config.yaml
head_dim: 32
vocab_size: 747
activation: "gelu"
norm: "layernorm"
init: "normal"
lr: 0.00388
lr_head: 0.00864
grad_clip: 0.5
decay_shape: "linear"
seq_len: 128
doc_mask: true
dataset: "wikipedia_en"
Each number is 200 + 20 x the weight over its row's rms, rounded and kept within 0 to 999. Layers, rows and columns count from 0. The size before them is the row's rms in percent of the matrix's.

# up: layer 5 MLP up, 192x96, rms 0.233, rows 37-72, columns 0-95
# down: layer 5 MLP down (transposed), 192x96, rms 0.242, rows 37-72, columns 0-95
up37,096,224,173,213,195,179,188,212,193,208,185,239,184,190,217,206,206,232,182,233,185,189,208,191,204,198,209,237,184,235,196,192,220,189,234,207,151,184,211,214,199,216,226,202,158,195,200,206,226,215,183,197,183,181,175,206,190,228,211,219,228,199,172,214,219,167,203,227,171,182,207,234,187,197,210,192,221,186,195,169,227,188,191,160,172,244,203,166,197,184,199,189,194,209,190,181,180
down37,092,202,195,187,184,225,155,207,208,209,216,220,229,185,176,236,183,211,201,180,171,215,210,197,228,207,252,208,205,194,174,180,197,194,200,190,222,215,187,162,240,185,199,208,212,199,181,197,165,175,237,187,215,230,224,197,188,208,207,208,210,196,230,223,196,226,182,172,155,175,206,193,199,200,229,205,186,197,236,193,181,222,202,184,230,189,184,190,170,194,176,190,182,186,235,213,210
up38,104,225,186,191,243,239,193,192,189,188,179,164,182,202,203,182,195,192,191,203,199,192,204,195,224,200,189,217,221,203,220,191,231,179,194,203,166,177,214,187,163,171,217,211,216,226,206,187,215,215,225,165,137,214,205,202,196,229,214,211,206,207,195,215,197,206,194,189,206,195,175,208,214,241,216,158,192,171,196,171,199,259,220,198,217,173,226,209,176,196,203,191,185,211,199,180,209
down38,105,219,182,225,163,186,180,170,182,216,206,195,200,190,191,216,169,222,190,207,228,226,188,198,211,207,183,209,187,204,212,182,196,205,212,200,248,214,193,189,254,199,185,201,195,183,172,182,185,205,196,183,188,193,204,214,204,173,193,176,194,188,214,197,151,189,164,188,168,210,206,204,203,232,191,216,201,212,176,239,206,256,223,223,219,190,187,203,191,240,185,232,183,220,175,230,197
up39,103,186,230,202,207,209,168,218,192,175,221,171,187,172,196,204,215,190,193,200,209,156,188,203,215,193,243,196,229,170,165,214,221,185,168,179,183,187,189,220,180,182,227,198,199,212,222,207,221,224,229,205,186,183,180,178,218,212,234,180,232,189,197,230,231,202,197,204,218,184,186,240,200,194,190,194,243,182,207,200,200,216,224,220,221,162,223,185,190,198,210,188,195,162,183,183,190
down39,099,210,183,213,168,174,219,173,198,208,228,225,251,223,207,196,189,194,256,183,235,209,191,210,219,216,209,198,180,193,182,199,189,150,201,200,222,177,171,196,167,196,212,193,158,196,188,166,216,190,191,193,212,185,201,196,211,240,176,199,198,162,212,176,202,231,228,203,204,205,228,175,218,208,247,202,184,196,238,181,198,216,195,214,195,193,224,185,192,195,202,198,204,193,211,197,189
up40,097,165,198,179,207,220,228,199,219,197,177,184,171,199,235,184,174,231,191,172,179,207,216,203,221,215,195,193,195,165,197,195,216,205,196,200,211,201,210,220,258,231,222,231,168,227,226,169,210,183,203,160,218,168,192,175,240,185,214,206,214,191,211,195,218,191,170,200,194,208,207,192,203,214,202,151,206,221,182,226,212,186,197,201,196,203,192,220,194,194,180,221,186,155,213,206,219
down40,093,243,213,199,208,197,141,165,228,189,191,202,219,226,231,205,181,178,192,195,207,209,202,211,174,196,182,200,175,180,199,207,219,193,229,187,201,165,213,189,212,208,177,188,198,180,177,201,177,200,242,196,190,184,195,199,215,224,200,253,193,173,235,178,180,209,189,211,194,200,231,210,213,209,208,182,189,237,191,197,204,166,208,191,200,202,182,177,212,230,171,226,245,202,182,211,222
up41,094,168,193,213,173,195,198,172,187,203,194,238,192,198,189,189,179,210,191,240,203,226,206,189,195,229,220,241,170,197,170,221,223,174,180,215,188,199,222,208,227,176,183,242,208,238,218,221,186,190,204,241,198,218,178,204,198,184,236,184,173,194,199,200,182,173,206,198,199,185,190,234,202,199,185,199,156,222,161,204,171,198,211,204,203,209,180,208,184,196,186,200,186,188,232,192,240
down41,085,200,214,195,225,211,228,185,204,219,204,219,255,207,181,195,192,224,164,209,193,208,186,204,199,210,217,173,231,211,209,196,155,208,212,193,183,189,231,179,196,191,181,202,191,177,222,191,205,201,197,194,181,220,232,212,215,171,192,200,161,234,178,193,239,213,215,219,219,201,179,219,191,189,156,200,167,177,185,187,202,248,172,190,221,171,185,176,192,194,203,220,224,172,210,193,177
up42,098,214,173,193,209,212,174,198,188,200,207,214,192,201,205,218,228,206,214,200,229,176,214,189,175,225,199,183,166,190,206,199,204,184,199,218,222,173,202,231,159,195,213,217,129,215,226,191,189,212,205,164,197,250,210,183,207,204,241,176,197,178,186,185,211,223,234,197,184,203,175,239,188,232,189,233,208,199,193,200,187,208,202,245,199,196,182,185,218,196,199,203,187,192,174,180,215
down42,098,209,224,176,177,226,193,228,195,208,230,220,174,179,217,211,193,219,166,216,185,242,200,197,182,207,175,192,231,201,165,191,220,176,199,230,194,211,192,199,192,192,202,184,235,208,180,235,176,218,181,174,219,200,173,184,192,203,187,180,158,224,203,176,228,203,173,189,175,198,211,218,199,198,203,156,226,199,237,204,199,204,196,195,244,216,197,213,200,182,194,198,215,204,246,182,176
up43,099,190,180,183,229,218,221,201,211,174,218,232,194,231,215,181,205,197,201,202,196,181,217,173,210,179,183,171,161,198,150,230,225,216,207,182,172,205,184,233,224,183,228,190,209,193,203,201,165,197,210,223,206,204,212,193,215,207,195,217,189,200,194,189,223,173,171,202,209,182,208,203,221,219,212,246,194,194,166,176,186,184,190,219,210,206,206,141,219,191,205,184,184,240,236,198,195
down43,110,229,202,208,167,191,190,202,187,193,220,211,177,206,199,235,185,173,187,226,175,220,196,184,175,183,211,196,204,181,203,206,189,222,162,249,187,203,165,207,227,212,207,185,206,157,212,200,190,170,197,190,201,189,188,241,207,191,211,170,197,192,200,207,213,201,211,197,199,217,165,233,199,207,216,214,224,215,200,176,214,206,203,217,220,213,239,189,218,188,158,190,253,185,220,195,150
up44,097,179,206,197,198,198,197,171,205,190,185,246,170,189,194,182,217,176,222,211,197,225,214,212,202,208,196,170,170,163,258,196,193,177,174,192,188,185,214,230,185,218,200,186,233,188,195,201,262,187,179,178,193,223,202,198,206,173,237,219,184,219,196,213,237,172,187,196,198,213,223,185,222,191,219,190,219,195,209,173,190,169,218,208,194,165,217,206,184,205,214,215,204,223,204,174,200
down44,104,198,210,215,216,189,210,178,227,178,191,208,171,215,189,192,216,183,202,201,216,226,198,186,205,235,213,180,181,199,194,173,177,199,229,204,211,183,212,189,205,201,166,204,207,184,165,213,235,199,208,205,238,215,210,222,205,204,213,232,134,199,209,204,187,171,186,174,183,169,198,201,198,220,196,191,219,190,188,191,209,175,210,233,201,168,178,241,194,244,188,199,213,244,164,203,175
up45,082,208,218,187,219,173,215,187,234,189,206,204,223,217,181,200,225,207,190,175,185,250,195,208,199,172,168,193,174,170,213,246,248,198,202,207,206,188,215,202,244,200,211,220,185,216,229,217,200,184,226,201,198,211,182,155,214,207,181,190,178,180,220,212,173,189,215,189,173,214,148,188,211,223,196,197,205,183,188,205,223,207,171,195,202,172,179,200,212,163,187,222,188,201,210,186,184
down45,087,147,200,205,215,186,195,188,204,156,177,221,188,215,202,202,211,225,171,181,194,187,231,164,153,214,186,192,186,169,219,194,231,221,244,218,202,215,198,184,162,188,211,186,203,208,194,185,230,237,242,191,193,203,205,181,162,209,189,217,205,190,190,204,196,196,208,219,204,182,199,182,198,185,193,189,196,212,204,207,213,223,218,217,196,211,193,180,198,231,224,204,255,188,211,218,166
up46,109,206,175,198,215,212,237,205,217,176,162,234,192,223,218,163,195,164,177,208,183,190,222,213,161,175,181,200,200,233,230,236,232,202,182,172,197,203,232,225,213,213,190,222,211,210,189,198,189,227,213,187,180,203,181,167,175,189,179,203,222,206,210,186,201,205,165,177,241,221,189,216,208,201,166,196,208,225,198,190,208,208,206,211,187,192,236,212,192,203,190,171,212,201,163,215,219
down46,103,174,221,177,217,210,208,199,226,218,215,200,198,184,189,223,204,173,208,175,238,193,208,148,209,190,251,221,215,180,194,192,207,199,185,218,211,207,220,218,151,203,211,197,196,182,181,191,199,224,221,207,169,214,207,194,216,192,175,226,200,177,195,191,219,214,216,212,195,204,161,191,190,151,234,191,213,181,208,201,213,199,197,195,183,192,236,199,212,180,147,202,178,237,208,166,205
up47,103,216,197,204,236,184,200,174,191,232,173,224,216,161,157,190,174,221,164,193,190,205,229,222,195,208,194,224,232,163,197,220,191,194,156,252,238,182,197,208,196,195,233,186,183,177,215,182,217,169,207,221,201,193,204,185,211,182,201,200,194,212,214,187,171,242,190,212,193,185,194,219,209,221,184,205,237,212,231,193,185,208,222,183,186,199,205,210,193,194,211,166,211,186,198,207,205
down47,103,218,197,182,217,180,206,205,170,213,212,200,232,175,182,196,184,170,173,186,144,214,213,183,167,191,186,201,205,232,190,188,176,212,195,214,188,251,214,187,200,196,190,214,204,198,219,184,215,214,174,228,237,201,191,224,220,181,224,215,206,235,225,209,232,193,196,203,155,228,188,190,194,208,166,220,208,195,209,182,193,196,155,236,216,205,196,214,212,201,216,204,198,161,187,187,184
up48,098,181,187,205,236,226,204,213,187,186,168,240,223,193,206,182,201,210,201,152,207,200,202,212,205,165,174,177,212,188,156,210,196,200,185,188,188,219,243,185,209,192,189,219,185,188,199,189,237,200,175,192,222,211,223,188,228,188,201,197,195,221,210,228,176,198,236,219,199,197,204,197,177,209,216,233,233,223,199,199,185,174,187,194,246,197,201,186,196,150,174,221,201,187,200,171,229
down48,094,203,218,207,175,209,146,207,210,224,180,187,195,206,195,193,214,210,186,213,232,199,191,213,159,195,192,226,174,190,193,160,176,215,191,179,198,246,181,197,230,203,199,200,220,215,171,187,193,162,177,226,175,219,213,225,197,189,231,193,250,186,193,208,201,166,223,177,201,210,215,218,196,209,194,208,202,201,195,182,176,176,223,224,178,216,199,192,189,207,237,216,249,203,208,181,179
up49,105,191,193,224,180,226,193,185,202,231,208,186,196,191,168,171,207,223,207,198,197,181,204,186,229,182,166,211,218,164,188,222,226,228,172,218,219,195,191,190,223,223,197,196,206,159,212,206,161,211,177,172,178,210,202,197,188,235,204,221,189,205,218,193,207,167,220,178,179,187,237,193,198,198,214,181,179,214,178,203,267,179,202,251,201,194,200,210,215,183,204,207,204,186,190,203,230
down49,109,232,213,196,168,210,201,200,180,202,208,194,190,224,205,200,216,213,188,208,149,232,181,220,190,211,209,169,219,178,212,196,165,192,216,187,204,168,194,183,178,244,179,224,209,174,155,193,201,193,208,203,206,194,156,193,164,240,180,208,232,201,216,206,172,216,188,206,214,247,204,190,204,233,239,220,197,227,185,207,185,210,187,222,176,219,210,184,207,214,179,195,201,217,212,198,187
up50,090,188,182,194,211,201,208,222,223,148,200,195,201,217,221,167,187,197,187,233,191,178,205,187,196,191,218,213,222,198,236,225,199,198,196,185,176,174,212,233,195,196,211,170,217,187,197,199,215,218,202,207,172,241,242,254,200,177,230,209,199,201,191,213,201,232,200,156,187,181,240,197,190,198,192,193,204,189,180,165,184,230,172,199,183,193,167,193,217,199,220,176,198,199,162,204,209
down50,087,165,166,182,177,221,197,208,215,196,218,190,174,190,185,184,187,235,210,207,212,246,201,193,223,198,197,156,190,198,180,195,158,232,232,214,202,198,178,210,214,205,210,213,205,260,205,176,182,197,242,176,179,205,199,204,196,200,203,215,203,156,232,188,217,170,184,199,210,186,197,208,173,161,207,217,199,191,191,207,196,210,202,194,226,232,235,199,204,185,178,217,196,185,229,217,195
up51,097,172,203,222,208,203,166,181,205,229,187,226,183,225,190,214,223,189,206,218,228,183,191,206,214,218,197,203,222,178,190,167,223,219,205,211,191,169,194,232,237,183,183,195,199,182,198,193,185,166,227,198,226,194,223,148,177,213,190,159,220,192,231,206,213,182,189,209,196,210,190,198,209,224,190,146,213,211,168,207,190,207,188,228,203,178,218,204,211,172,230,191,175,239,187,191,196
down51,102,206,214,197,244,194,221,187,203,195,241,178,209,177,173,198,196,217,215,195,176,207,198,171,197,188,226,175,210,189,190,214,176,194,206,213,192,199,205,238,214,187,148,194,220,181,218,211,189,206,163,205,207,206,190,195,202,195,246,215,235,221,183,195,186,235,216,216,171,196,183,203,215,185,205,248,190,198,224,186,190,195,147,180,210,228,209,224,220,219,164,181,189,198,176,202,176
up52,112,214,189,225,179,224,176,167,177,212,200,201,200,213,175,156,186,221,211,195,217,202,228,211,236,227,191,192,203,224,222,218,229,206,204,196,156,182,206,239,185,179,185,187,201,189,202,206,200,206,234,208,213,189,204,192,218,208,222,193,211,211,201,196,176,196,199,217,205,168,172,236,190,191,182,222,163,166,231,167,220,156,161,196,218,206,236,207,213,209,170,199,178,214,205,188,201
down52,102,211,209,166,197,216,168,154,165,179,176,227,196,217,220,211,170,198,190,205,188,222,189,205,210,213,254,164,200,193,193,231,196,182,214,188,194,224,189,231,171,175,209,192,232,190,216,245,172,207,206,224,194,205,199,227,203,182,213,191,183,180,184,207,209,193,184,216,183,198,191,175,179,216,210,216,182,172,182,200,222,205,226,222,205,204,212,210,182,230,204,208,152,218,198,232,184
up53,098,201,203,201,202,209,194,166,196,190,168,183,194,221,190,184,172,205,196,221,230,198,219,196,229,211,218,195,205,192,220,187,228,221,230,201,175,185,200,215,246,224,220,182,226,205,149,207,192,206,222,196,203,242,185,175,189,168,209,210,189,206,191,196,186,220,187,204,191,206,207,172,215,207,197,180,196,198,233,179,215,190,211,246,225,210,172,191,184,203,153,212,185,200,134,192,191
down53,102,157,186,200,197,231,207,217,215,203,200,219,234,197,202,188,194,191,212,179,195,195,146,225,167,192,180,230,201,231,170,193,200,178,218,219,206,202,196,199,191,208,230,221,202,179,161,195,180,211,188,209,215,190,198,155,212,204,231,222,157,219,186,253,194,162,202,220,204,202,184,231,221,169,200,189,203,190,198,244,224,192,209,201,196,207,209,179,198,213,196,166,206,198,201,212,181
up54,090,215,173,188,204,168,229,157,197,196,216,171,203,204,208,169,172,209,218,249,206,189,216,186,178,168,208,171,206,220,184,232,189,217,207,196,198,219,181,182,160,194,217,217,202,182,193,206,174,228,208,208,191,199,229,197,208,171,226,197,154,225,229,225,213,207,216,200,166,170,217,210,190,221,190,210,235,201,199,184,184,182,184,208,200,179,202,223,212,233,182,233,211,223,209,191,189
down54,093,197,217,199,224,191,222,247,201,200,206,181,205,195,184,211,201,208,215,185,209,185,206,191,224,157,247,228,177,183,204,181,180,183,252,200,234,167,201,165,208,215,189,198,185,212,183,197,208,188,215,205,213,231,197,169,180,219,202,228,225,192,157,186,179,192,210,225,201,217,196,231,210,180,229,229,213,192,218,165,171,220,175,211,180,220,198,173,199,195,189,181,214,188,178,186,188
up55,093,203,182,208,164,206,231,182,225,220,216,193,207,182,191,199,184,169,178,230,199,213,175,211,235,203,200,207,199,182,193,210,226,208,232,195,190,209,208,194,171,176,222,212,186,178,198,180,168,189,179,230,220,178,215,196,223,175,188,186,232,217,171,242,163,205,195,228,171,202,188,183,180,222,208,239,213,176,178,175,203,230,178,209,192,180,228,222,200,183,193,216,221,173,171,186,216
down55,094,203,206,174,257,202,178,200,188,206,199,235,206,156,192,222,171,168,213,183,211,208,188,204,197,206,220,200,190,191,191,181,177,168,180,194,230,194,203,210,211,185,208,168,219,206,211,216,208,192,182,214,203,163,214,199,178,212,201,167,190,235,208,178,186,193,237,197,199,199,180,208,201,180,231,203,193,202,173,241,221,147,192,214,211,232,179,219,204,231,222,165,215,199,228,210,202
up56,104,181,211,203,152,222,159,192,188,210,199,212,216,228,195,197,201,174,191,244,196,179,204,184,184,220,211,197,205,189,214,214,244,181,191,226,185,176,174,224,218,173,207,163,201,199,206,199,197,206,202,194,191,216,197,184,195,180,263,226,200,201,231,194,192,225,197,199,191,188,207,187,210,183,185,233,233,179,201,178,188,191,228,178,199,148,196,220,182,215,252,202,197,202,208,201,200
down56,111,182,157,211,166,209,214,180,213,253,192,199,172,198,198,187,224,204,200,177,212,182,210,209,190,210,198,210,182,172,202,176,192,214,225,192,188,208,227,246,223,195,185,219,191,205,169,174,217,205,214,206,222,183,187,199,174,192,181,210,207,163,175,197,157,200,224,173,249,175,231,215,184,207,222,190,201,226,189,223,192,191,203,208,203,213,208,185,174,212,206,219,242,180,229,214,198
up57,095,230,187,171,193,201,219,182,210,191,186,208,198,184,167,217,186,212,211,221,188,204,173,217,174,229,227,203,198,215,190,213,225,206,198,210,227,173,201,191,194,178,205,201,185,216,240,206,194,213,180,201,148,201,194,152,210,205,166,199,201,238,188,217,201,178,216,186,201,172,173,187,189,214,194,206,189,196,201,241,232,227,213,220,226,190,204,213,229,190,155,167,194,236,167,179,209
down57,095,202,194,179,201,189,203,213,198,206,217,169,234,186,183,213,195,207,206,200,199,209,183,210,182,204,173,212,178,201,214,186,197,210,177,177,206,181,225,214,173,215,189,192,217,218,209,201,211,223,227,193,209,199,143,177,201,191,172,212,201,195,186,209,181,195,189,200,220,240,195,192,201,276,190,177,228,177,220,200,217,233,203,178,173,215,220,156,217,200,156,228,203,180,222,233,211
up58,103,218,216,206,200,189,213,207,191,235,217,156,232,221,185,196,192,199,224,192,197,189,201,202,211,196,197,158,157,189,219,227,194,216,197,203,157,200,213,210,202,201,206,221,215,236,211,206,180,197,196,200,183,163,209,160,236,168,215,154,240,223,230,203,206,218,197,213,199,206,219,176,197,215,201,184,211,184,199,199,196,179,178,206,237,171,232,188,209,170,193,172,201,206,185,170,225
down58,100,139,210,219,179,222,195,220,213,181,179,227,191,187,214,187,200,215,180,217,223,178,177,199,189,187,195,268,184,229,204,183,219,227,228,200,187,194,196,221,218,179,202,211,203,190,195,172,213,210,181,192,222,226,175,231,200,240,207,197,202,183,232,188,179,199,201,166,177,205,221,171,243,206,210,199,176,203,196,196,172,189,211,203,190,232,198,194,187,182,185,221,161,204,205,195,206
up59,107,212,201,207,209,231,194,186,239,204,199,198,180,175,183,207,176,259,165,214,210,224,171,183,230,188,199,209,231,200,195,218,189,202,194,163,199,203,195,204,172,212,210,172,223,191,200,181,179,191,226,186,159,205,156,197,196,179,219,213,183,182,190,194,222,210,179,201,182,200,208,208,194,202,206,208,235,221,210,160,216,254,198,192,236,237,181,213,190,204,195,215,190,217,179,197,177
down59,100,197,192,202,198,201,178,178,213,185,170,218,221,213,205,194,190,240,197,161,166,194,236,213,215,199,219,181,202,206,167,224,180,197,193,188,220,182,175,199,200,199,177,217,254,193,218,233,196,202,192,218,176,196,191,222,189,219,200,170,203,204,187,214,196,198,246,199,209,174,201,175,191,199,219,181,166,192,185,211,237,186,190,195,202,226,149,214,189,206,250,192,235,217,225,207,185
up60,092,180,195,202,247,185,210,173,211,228,194,198,204,228,202,203,212,244,198,210,224,197,201,233,232,228,185,240,207,202,167,165,205,202,187,159,193,227,152,203,201,197,205,208,162,170,224,218,175,185,235,224,195,158,183,180,200,197,214,207,178,233,176,224,209,197,172,181,195,193,198,209,207,202,211,210,182,205,195,191,211,221,200,216,210,181,206,206,199,166,207,200,205,200,167,171,216
down60,096,193,192,187,191,230,155,192,209,189,200,199,201,185,184,181,203,188,189,178,208,180,205,199,141,190,211,198,204,234,211,210,184,208,214,190,205,215,239,200,192,226,237,190,209,220,220,228,204,219,181,221,190,185,220,233,186,160,203,200,232,158,197,196,207,180,189,170,174,207,196,206,165,208,229,176,205,223,172,192,228,149,190,205,200,229,202,196,197,196,225,231,228,193,212,225,194
up61,093,210,174,189,185,176,201,204,226,200,193,214,223,201,234,155,178,206,194,187,224,182,209,195,204,243,183,203,208,200,206,240,199,227,230,191,196,176,215,208,182,191,187,231,194,178,197,199,169,234,233,204,154,226,180,218,220,196,227,191,200,208,238,200,205,198,154,177,190,160,208,179,198,185,208,223,204,167,211,187,222,171,236,196,203,162,193,192,201,181,193,210,214,203,191,208,215
down61,085,225,172,186,238,188,169,158,193,200,171,205,174,192,171,207,156,221,203,211,193,201,200,189,168,153,236,182,225,195,219,218,178,170,191,187,219,209,221,208,202,229,205,210,231,183,181,220,210,218,176,215,175,197,229,195,217,218,211,209,216,196,164,196,189,200,218,227,210,228,200,216,188,205,200,181,237,222,217,200,213,212,185,185,189,230,181,191,183,209,229,162,217,207,198,211,198
up62,105,180,188,182,217,255,156,197,207,208,181,221,227,212,205,186,197,198,189,222,209,218,192,197,184,182,191,190,201,208,208,228,217,215,181,213,177,192,201,191,207,185,225,198,197,200,205,179,176,214,201,176,202,165,222,225,220,174,232,195,222,194,209,224,184,223,191,197,198,188,185,193,176,240,184,208,233,225,222,187,212,165,148,225,195,180,216,235,172,206,189,223,213,200,159,163,196
down62,114,171,201,197,219,214,233,214,230,204,189,167,183,218,201,215,205,192,205,195,184,158,202,182,193,208,219,228,240,217,202,195,183,198,183,165,210,191,187,204,172,220,219,215,205,212,214,219,223,193,177,193,201,210,212,191,186,198,154,182,228,251,202,203,186,210,203,240,231,174,200,142,211,181,202,168,189,194,188,207,182,182,238,170,202,206,207,178,217,192,181,212,222,187,232,201,208
up63,099,208,192,194,202,220,235,184,174,194,182,197,213,179,200,200,204,220,206,200,227,201,205,226,175,217,251,160,212,208,207,193,220,200,147,232,187,237,172,159,233,194,199,196,203,198,191,170,182,196,177,215,220,203,193,192,207,194,205,196,237,215,191,199,184,185,200,175,196,234,211,209,159,215,193,203,225,205,204,190,198,213,230,199,218,201,150,203,216,178,168,184,176,175,185,222,224
down63,096,203,222,202,193,176,190,216,171,209,211,201,191,206,214,197,180,198,188,193,205,221,205,209,179,192,188,180,190,159,234,209,255,226,166,200,227,218,180,195,186,161,248,198,190,208,197,184,203,221,210,168,184,201,214,217,193,167,202,221,194,183,202,197,214,169,217,167,212,193,175,209,200,194,205,194,224,223,213,196,169,192,160,235,186,228,228,248,171,222,199,202,211,210,204,182,174
up64,109,215,216,227,174,218,219,152,201,186,175,233,168,196,201,186,205,174,210,233,214,211,173,205,249,206,202,203,185,218,222,209,217,180,194,190,192,155,210,176,216,195,152,206,188,163,218,214,203,193,194,178,186,202,195,239,180,180,214,201,194,246,193,168,207,228,230,210,180,202,212,207,212,223,210,194,190,206,182,204,197,181,171,235,192,180,177,214,187,210,214,202,211,218,192,172,202
down64,120,217,191,210,185,219,202,191,189,221,175,207,184,198,209,196,219,213,195,202,209,194,227,214,211,208,206,187,190,233,233,174,183,188,202,221,199,172,202,164,177,160,212,150,196,182,223,175,240,229,206,187,200,207,213,206,222,218,231,196,186,201,220,199,190,200,192,198,217,222,207,177,208,206,200,157,162,213,238,183,193,198,204,254,202,187,178,221,157,206,229,189,191,155,195,190,188
up65,105,216,195,213,196,177,230,200,217,202,201,179,198,200,206,201,187,179,202,230,160,156,210,174,231,180,212,215,188,247,200,190,219,183,214,206,197,211,201,214,233,201,207,201,181,205,184,235,189,200,202,200,197,237,211,180,251,188,239,188,192,208,198,212,187,187,204,172,213,171,205,212,217,243,190,166,192,194,249,178,203,199,180,192,210,223,214,212,173,208,171,183,157,179,188,193,217
down65,106,217,198,217,200,166,189,194,180,209,187,212,226,218,201,198,225,174,212,249,198,207,197,216,184,247,215,176,219,203,196,195,207,176,208,203,210,222,168,229,176,204,178,206,198,232,193,205,195,211,199,192,174,207,189,188,170,241,201,194,193,218,170,191,198,190,225,176,203,190,199,168,208,184,174,236,205,220,244,186,169,205,226,179,207,190,240,166,185,191,240,185,191,211,175,185,169
up66,102,205,247,203,191,203,218,174,223,149,155,202,204,205,181,245,188,197,191,209,177,204,248,218,215,212,223,183,205,244,212,195,222,202,205,164,214,212,203,157,208,198,215,205,164,201,193,199,191,174,188,217,201,206,197,183,202,178,194,218,193,188,216,190,181,193,192,214,211,173,196,192,184,226,206,174,208,156,198,209,189,234,191,209,203,213,236,203,167,173,199,173,192,191,192,188,229
down66,099,178,208,192,182,196,175,204,179,207,214,162,205,177,186,202,205,204,182,190,236,217,227,198,217,220,184,176,198,210,211,199,209,221,189,193,209,169,193,197,206,203,184,226,161,175,212,246,203,195,170,169,209,190,209,199,186,210,202,204,219,217,199,211,209,212,214,224,194,205,163,223,211,159,225,173,202,181,203,198,192,204,172,197,170,225,196,195,242,189,236,262,215,196,189,239,167
up67,087,202,206,191,169,205,177,182,154,206,185,209,185,236,171,227,189,179,238,192,193,205,205,206,200,217,224,181,194,214,164,217,226,199,186,185,209,191,186,233,198,227,210,220,212,197,201,207,178,164,201,228,208,194,231,202,215,222,226,203,177,217,225,169,207,225,210,195,178,194,201,200,168,178,204,235,205,199,209,213,226,174,203,147,196,198,156,174,188,222,194,215,197,176,176,231,206
down67,086,223,203,202,185,172,211,214,174,226,219,244,179,188,199,184,205,196,229,182,214,218,194,224,210,182,197,200,160,155,168,190,176,193,210,184,202,234,201,177,187,184,200,214,176,187,192,220,237,207,207,197,184,213,169,218,164,192,202,214,208,245,201,196,228,210,170,207,219,200,223,196,205,195,222,222,228,200,176,169,196,218,199,197,239,179,224,229,210,207,191,215,191,186,174,185,157
up68,102,208,161,218,196,194,197,188,229,199,231,231,176,188,216,190,205,199,181,201,184,242,198,198,223,208,197,202,197,204,235,217,198,204,198,195,195,202,240,188,170,186,203,188,208,220,222,209,238,188,235,204,222,220,216,164,224,185,163,166,167,235,225,201,214,193,226,169,212,196,189,191,207,175,181,143,248,194,190,176,196,215,178,203,188,188,184,220,190,175,201,196,204,194,188,195,195
down68,099,210,220,228,177,180,158,235,186,174,207,199,203,216,196,190,204,227,192,220,213,166,171,170,197,195,217,192,201,224,187,200,210,195,193,214,184,241,172,227,192,197,184,149,196,173,166,190,202,221,226,193,215,227,224,204,201,199,220,193,174,241,171,228,191,182,192,182,199,190,176,256,209,192,230,189,174,202,196,225,212,174,198,200,184,204,193,213,181,227,189,199,213,192,206,212,223
up69,109,186,172,193,221,186,209,166,208,244,200,201,149,204,213,219,199,179,196,225,184,227,198,197,188,196,180,192,207,205,241,203,198,164,183,166,207,232,161,211,205,162,226,211,233,171,229,189,186,213,193,205,186,228,174,198,205,200,183,247,253,201,203,206,220,202,226,189,187,203,211,229,199,202,201,195,224,223,201,215,207,202,184,190,189,158,209,222,216,202,200,176,195,200,184,185,210
down69,107,207,218,220,190,184,173,196,198,184,192,218,182,189,207,169,214,206,164,242,215,191,204,176,233,247,168,193,220,199,165,206,180,194,232,234,180,180,194,229,196,227,205,208,179,206,193,188,205,221,192,217,191,193,173,185,186,227,244,184,207,218,209,206,186,204,181,212,160,189,227,227,214,203,208,198,177,192,191,168,182,173,186,213,189,228,217,239,211,219,188,177,216,174,193,226,200
up70,098,164,215,228,212,200,201,184,191,194,195,232,227,199,198,182,236,188,195,194,178,200,194,210,178,198,193,216,197,242,178,237,225,190,221,192,190,177,194,186,218,196,175,235,176,236,176,200,182,211,217,184,206,212,197,180,182,186,190,202,216,228,217,222,203,130,171,193,184,228,174,182,223,197,227,226,174,207,186,195,211,205,191,212,224,201,211,208,173,187,210,185,211,205,203,149,217
down70,096,172,187,216,200,207,203,211,211,198,204,200,196,189,193,211,185,193,208,188,141,227,205,186,206,221,183,221,215,209,177,198,210,179,215,243,236,197,175,189,188,198,189,175,200,214,206,183,170,210,228,197,218,173,227,231,189,187,210,228,201,225,175,216,219,228,209,161,230,187,183,240,180,182,193,223,204,170,225,189,182,194,179,199,194,208,253,201,192,184,157,209,196,197,195,230,171
up71,088,213,196,198,214,190,173,183,175,209,173,185,193,193,159,174,141,187,239,190,221,184,160,222,208,195,195,214,213,205,202,222,223,227,182,197,186,257,192,201,185,198,197,190,182,203,200,209,230,187,222,200,234,207,226,184,183,221,192,209,199,202,207,192,207,183,188,223,184,183,184,217,195,188,212,166,180,206,177,149,216,228,206,204,195,244,164,203,197,222,200,193,212,216,198,207,230
down71,088,168,213,211,205,226,199,213,207,204,228,210,196,189,213,179,166,186,203,187,217,192,211,154,218,206,212,172,185,193,262,189,186,189,230,181,177,168,222,198,183,194,166,227,209,194,224,249,188,187,207,218,177,179,179,195,222,218,190,172,166,192,210,226,193,187,186,214,208,227,236,196,203,194,212,186,205,237,206,175,198,155,213,188,199,206,195,202,166,212,211,206,197,225,185,198,188
up72,099,178,199,179,205,225,198,196,205,224,202,208,182,198,209,218,176,211,230,163,229,201,196,215,197,180,233,252,202,194,197,186,212,201,220,207,180,195,189,204,208,193,224,173,176,171,222,172,180,169,213,205,171,195,210,180,179,215,196,199,187,194,218,193,207,195,211,166,170,189,186,272,211,198,196,210,206,234,185,206,202,191,191,201,176,207,185,221,210,193,205,245,164,234,185,169,227
down72,099,182,186,214,206,202,196,199,190,196,241,213,211,196,156,203,198,214,189,169,237,179,178,218,236,208,191,191,203,183,185,165,199,229,175,242,213,190,212,172,233,182,206,227,229,238,211,194,223,189,235,207,185,207,174,207,231,220,189,174,197,203,196,199,213,193,228,217,194,192,208,191,192,207,171,208,190,172,235,193,190,179,216,216,167,212,180,178,188,177,209,206,172,198,216,221,154